From a checkpoint of a small transformer trained on Wikipedia: hashed n-gram embeddings, 302M tokens.
Each number is 128 + 24 x the weight over the matrix's rms, rounded and kept within 0 to 255. Layers, rows and columns count from 0.

# layer 4 MLP up, 768x256, rms 0.262, rows 502-513, columns 0-255
[[141 119 143  75 151 105 144 111 136 147 118 128 137  79 133 129 119 112 141 150 115 124 131 149 181 135 154 105 140 117 163 142 125 132 142 146  91 135 126 125 165 138  85 198 137 159 108 117 126 102  99 131 145 125 151 125 120 133 142 146 116 132 105 125 111 118 124 134 113 111 123 147 157 118 144 135 136 161 122 148 115 112 128 132 117 102 120 112 142 113 139 178  91 116 135  94 131 145 132 123 121 133 143 170 175 116 121 120  93 118 109 160 122  90 160 111 104 145 111 144  78 143 139 108 149 132 125 120 155 153 135 141 132 160 100 120 113 104  91 149 147 141 121 123 153 161  75 149 130 125  81  99  96  98 128 138 127 131 125 187 120 108 137 151 122 134 124 105 148 126 125 112 141 109 122 130 119 122  86 115 156 124 133 132 135 103 159 118  91 132 143 115 122 119 144 183 139  57 130 124 151 139  91 154 135 103 102 153 114 120 147 106 171 109 152 136 125  88 118 122 143 107 119 126 160 126 107 143 137 112 111 137 130 128 176 155 127 119 123 129 134 128  86 127 136 102  92 141 157 134 147 133 108 111 146 152]
 [145 117 147 132  85 120 100 114  95 103 122 125 142 160  80 163 147 137  89 129 155  97 104 154  88 144 139 128 136 119  94 131  89 143 148 117 126 155 136 118 126 131 130 153 122 178  96 122 145 154  85 124  90 131 131 115 143 140 175 111 141 101 155  98 133  97 114 183 135 114 110 107 113 173 152  90 133 141 126  85 137 121 129 140 135 105 153 140 135 113 111 183 177 144 101 119 122 169 151  91 121  77 135 129 124  75 161 125 126 102 142 117 137 109 120 132 124 127 157 129 139 141 137 109 120 139 110 158 163 104 121 145 128 128 124  93 144  92 123 116 121 170 136 110 154 157 121 136 115 119 124  98  90 128 147 161 138 127 143 137  72 164 114 147 137 132 129 100 158 156 125 146 130 115 144 108  94 100 145 122 126 134 114 120 162 108 121 103  75  90 180 169  96  69 120 131 124 139  85 169 115 144 133 116 157 150 136 125 112 125  91 104 168 127 126 110 125 111 159 150 140 112 152 143 104 116 155 124 134 106 104  94 109 117 188  81  84 112 109 103 143 128 117  84 178 163 101 108 139 105 104  98 135 110 123  62]
 [146 102 138  99 124 110 153 140 118 134 128 126 122 164 134 115 127 148 149 138 116 170 130 124 133 144 105 112 129 156 102 114  98  80 155 118 129 177 142 168 142 120 143  97  87 103 156  90 133 142 121 147 136 131 166 127 162 112 123 135 147 124 110 137 117 130 105 127 105 124 184 106 111 172  79 180 117  88 126 102 133  88 123 125 148 130 174 103 110 118  80 171  97 177 155 138 116 108 100 103  97 135 135  99  79 121 104  75 121 138 131 126 119 132  92 129 123 131 164  94 120 154 118 146 134 155 100 130  91 100 135 144 103 109 108 123 131 158 125 134 121 112 140 118 178 116 127 133 130  98 125 114 116 129 101  90 122 118 149 156 146 121 131 123 121 125 156 120 130  98 111 119 113 120 161 162 124 144 169  85 159 134 124 135 135 133 128 143 118 143 149 152  81  92 134 156 114 141 121 161 138 132 106 121 161 112 185 102  78 138 113 115 128 106  87  68 146  83 122 153 101 129 112  91 112 139 125 135 149 151 146 135 142 144 137 113 104 119 133 133 105 126 119  77 120  97 148 105 133 141 117 145  67 175 143 149]
 [146 111 174  72 143  81 133 136 130 150 154 147 163 127 106 137 103 121 105 145 175 128 152 157 131 140 160 126 140 141 130 172 122 153 132 147 106 121 104 173 121 103 138 122 132 102 104 118  65 118 127 147 107 177 165 131 119 117  80 151 194 126 108 127  93 153 108 104 146 109 111 136 156  88 139 131 110 123 130 174  74 123 113 120 108 131 126 101 145 123  93 141 124 112 155 134 121 153 130 134 107 148 121 130 105 128 158 138 116 140  83  98 150 164 118 125 102 174 135 178 152 156 137 172 158  99  91 113 130 113  92 147 121 122 134 142 111 123 165 162 119 125 121 138 160  99 162 175  84 122 158  95 131 133 109 143 129 128 133  86 142 137 108 138 130 141 103 109 146 128 141 159 107 114 119 113 100 104 112  70 176 123 129 115 121 119 123 152 111  70 118 158 130 109 114  92 128  82 104 152 151 101 116 108  93 140 104 128 135 157 135 112 114 105  95 118 137 145 136 141 155  97 153 171 113 141 140  84 113 141 135 144 111 148 136 112 146 113 139 116  89 144 142 107 110 122 161 118 152 140 130 136 140 117 106 170]
 [125 140 125  81 149  83 147 144 164 131 131  91 141 171 149  90 137 141 120 184 141  94 126 120 129 137 118 147 143 191 161 152 111 142  84 111 105 121 137 134 154 112 134 126 122 167 154  51 156 151 132 134 187  93 116 106 127 124 117 158 130 109 123 156 146 136 141 194 132 142 157 162 140 109 123 138 166 125 131 193 131 170 175 122  86 135 131 120 119  87 108 125 140 117 125 137 163 142 127 110 127 135 134 107 106 163 127 110 171 123 122 114 114  64 152 162 101 134 136 109 117 118 156 120 128 135 120 108 127 151 159 104 136 118 127 147 102 153 146 157 163 138 101 100 167  92 165 132 124 112 132 140 144 118  78 128 113 117 147 116 137  73 117 124 159 160 158 132 164  59 132 121 122 177 165 138 125 157 127 137 127 155 124 100 106 135 104 111 123  91 163 123 127 134  78 152 109 172 120 140 103 174 155 136 158 118 121 105 125 131 149 114 159 109  77  84 128 151 186 144 150 148 126 116  99  96 105 125 100 151 147 157 140 156 142 125 117 173 112 153 128  98  90 101 116  92 135 129 118 115 127  93 149  94  95 140]
 [127 121 142 125 136 145 146 172 122 124 122 109 129 123 166  97 183 133 135 130 105 123  82 124 154 140 116  89 118 108 106 120 147 101 132 117 128 161 150 118 149  98 115 121 166 141 119 137 126 160 127 142 115 113 119 161 104 143 134 151 126 100 186 123 130 125 159  76 167 134 115 116 108 118 112 117 132 127 132 125 161 143 165 126 114 118 129 116 164 146 135 104 146 166 115 128 111 126 120 127  74 110 103 149 112 126 141 135 133 111 136 161 134 123 168 149  70 105 174  97 136 100 158 130 145 152 136  97  96 118 138 166 193 118  71 120 110 135 157 125  78 123 141 136 134 173 138 108 130 136  77 160  93 131 111 127  72 121 126 138 179 159 127 140 151 144 137 137 145 123 121 131 186 119 107 100 136 170 158 138 111 148 120 122 148 119 126 111 119 188 106 146 150 107 136 109 109 162 152 162 164 131 114 158 139 144  83 105 148 134 134  84 142 127 122 132 124 150 122  97 103 147 149 158 152 116 170 164 179 152 123 154 105 139 102 102 132 116 105 130  92 145 136 115 128 140 119  98 138 122 129 120 163  87 108 158]
 [150 126 150  89 135 119 150 160 172  80 146  94 141  35 161 133 142  66 177 138 128 144 118 130 121  68 141 119 138 118 134 102  89 116 121 107 145 163 137 128 106  97 166 122 144 147 165 172 120 110 147 147 166 163 119  98  96 140 120 149 174 151  71 123 129 148 103  75 122 130 168 137 155 122 127 168 123 104 135 128 157 131 127 120 156 106 108 137 145 143 160 134 127 112 121 114 149 103  94  73 147 100 131 157 137  86 181 136 125  90 118 169 117  89 125 146 132 138 141 112 108 118 154 127  98 112 126 148 115 133 171 120 151 137 163 115 190 149 175  91 138 137 107 154  92 125 148 142  93 141  98 118 172 139 113 151 140  99 133 115 121  94 179 139 146 130 133 126 135  95 149 115 136  91 114 150 140 133 112 163 136 117 144 135 143  67 107 105 153 121 149 102 111  86 147  90 110 144 166 137 140 145 128 170 140 128 142 101 203  99  90 121 117 110  73 112 135 126 134 138 148 182  94 145 157 123 131 103 134 132 146 140 108 151 140 144 132 133 100 193  91 108 141 137 111 136 128 117  78 162 146 109 127 177 159 101]
 [173 120 136 125 155 122 144 140 140 110 120 165 140 137  99 110 144 120  97  81 124  90 145 116 145 151 105  84 122 133  87 165 111 118 101  99  95 126  74 141 139  82 124  79 138 132 109 108 114 125  76 150 114 136 102 116 133 152 144 137 165 161 119 137 123 116 131 127  97 121 155 181 159 112 107 136 136 159 165 103 122 137 162 138 142 130 126 119 114 119 111 118 173 152 132 101 162 151  72 147  80 127 153 138 133 127 146 151 131 129 121 131 144 139 125 106 114 148 105 114 144 151 150 134  78 145 130  94 115 107 123 154 119  72 123 110  83 120 178 125 118 118 123 122 133 132 130  61 124 125 150 123 169 149 151 137 117 137 143 143 140 135 106 174 107 122 138 174  78 138 130 126 127 115 126 105 108 132 137 129 147  88 146 108 133 139 149 120 144 122 141 100 177 144 121 134 103 119 156 114 112  79  83 146 152 108 178 129 126 142 111 146 158  80 152 122 146 104 119 121 105 101  88 160  93  94  93  90 130  85 144 115 141 170 149 122 137 149 127 132 118 122 121 152 128 196 121 109 115 158 122 166 127 110 115  81]
 [119 129 154 127 134 115  77 129 157 143 156 139 155 105  80 128 180 137 169 127 121 138 137 161 127 145  87 128  85  85 128 123 174 109 124 116 141 139 155 136 135 124 119 144 105 177  80 163 108 114 103 137 161 189 146  98 110 134 161 165 152 162 138 146 127 114 102 155 116 123 128 132 147 124 103 163 112 129  75 129 155 103 101 140 153 100 106 100 138 122 128 147 134 127 105 125 110 144 143 175 134 130 121 167 120 141 115 131 137 115 112 146 118 145  99  83 165 155 142 124 128 120 172 119  73 171 168 134 103 122 154 103 120 158 128 124 102 147 117 139 141 112 141 147 129 141 120 107 138 122 145 158 123 120 129 118 110 136 133 126 118 154 154 136 115 111 151 123 114 100 114 102 108 117 153 165 132 111 138 185  91 127 150 100  98  81 111 137 125 143 150  97 116 130  94 132 124 118 115 149 117 124  93 120 121  99 154 126 102 128 117 128 101 138  96 109 170 140 119 142 123 131 146 103 147 130 114 110 137 177 155 146 119 131 162 137 134 127 163 141 104 133 154 113 112 145  73 143 128  78  88 113 117 161 125 120]
 [115 145 103 114 132  75 116 144 120 125  96 142 119  95 140 130 154  78 121  94 130 163 125 113  91 130 128 127 157  98 115 168 143 107 136 136 109 175 146 150 152 101 106 131 113 122 127 136 129 156 136 130 138 137 115 163 104 137 148 103 175 129 128  94 121 151 126 107 121 114  66 108 137 135 104 106 137 122 125 143 125 130 114 115 115 128  81 121 117 143 121 110 119 120 150 103 108 147 150 133 141 180 123 124 163 136 146 153 124 180 123 133 133 163 143 140  86  92 158 138 105 118 144 169 136 156 136 106 110 116 174 149 133 141  87 100 128 131 125 149  95 136 146 164  88 141 113  96 158 118 154 106  81 100  75 108 117  88 117  87 110 100 120 114  74 141 157 105 108 118 122  88  99 136 137 119 146 118  95  96 154 111 128 125 118 156 129 126 129 149 121 114 164 148 115 108 116 145 117 127 102 143 126 148 132 145 146 118 125 148 119 126 116 118 113 170 128 166  89 149 163 118 139 111 131 124 129 148 113 105 128 126 104 138 163 164 103 105 116 137 136 123 118 169 124 155 105 151 127 111 144 116 119 133 104 149]
 [ 97  60 121 132 112  97  85 118 126 117 118  78 153 142 198  76 141 141 134 130 125 151 125 112 136 113 114 130 113 113 126  90 138 138  85 126 126  90 138 120 164 144 117 145 147 157 118 128  89  88 113 112 122 111 115 153 112 108 102 118 158 157 133 146 132 109 115 121 157 176 152 143 134 131 132  77 144 129 149 128 105 120 106 106 106  79 140 126  84 173 110 126 108 150 116 119 142 157 108 141  67 136  77 135 140 123 130  89 139 138 112 144 125 141 117 126  93 114 163 116 120 127 146 147 131 122 110 126 128  93 105  99 157 142 106 115 125 121 132 129 118 110 151 149 102 160 137  82 101 137 133 162 126 128 195 150 114  86 121 168  88 142 118 169  56 105  97 117  82 103 117 156 147  97 152 120 137 128  64 184 139 143 159 147 118 131 110 157 113 108 137 153  97 123 153 143 135 135 176  90  75 127 158 121 130 116 118 138 122 135 105 110 127 131 101 116 126 155 139 152 154 156  87 106 144  88  99 105 128 113 136 130 158 126 156 106 166  60 151 103  55 152 153 117 143 172 117 137 107 165 146 165 120  88 133 142]
 [167  84 124 135 140 120 182 148 165 153 148 105 202 144 124 132 137  99 172 119 154 102 186 123 174 110 126 135 131 175 135 108 116 114 151 117 115 109 165 172 123 138 120  91 159 177 136 148 155 144 116 128 115 150 139 113 112 129 141 139 109 125 136 103  99 158 133 124 123 171 164 115 142 131  76  84 111 127 211 137 118 114 101 135 145 106 108 114 127 145 136 136 112 159 144 162 106  77 156 138 124  87  93 122  80 136 139 117 111  81  74 109 110 132 141 137 108 136 133 171 134 143 129 124 112 158 138  73 122 129 163 174 128 130 172  97  94 137 147 122 133  82  91 115 144 139 163 101 149 122 118 116 119 158 169 140 126  98 134 116 131 134 124 111 155 149 161 122 161 125 151 159  99 141 139 139 126 123  86 116 118 161 119  95 131 108 139  83 134  93 137 129 112 139  98 138  95 148 108 118 117 128 140 126 131 128 165 116  97 151 131 169 132 155 131 152 152 168 146 135 157 109 153  90 181 141 168 136 111 130 118 170  98 153 108 145 112 155 121 159 101 128 137 125 154 106 134 131 150 122 127 127 124  71 123 141]]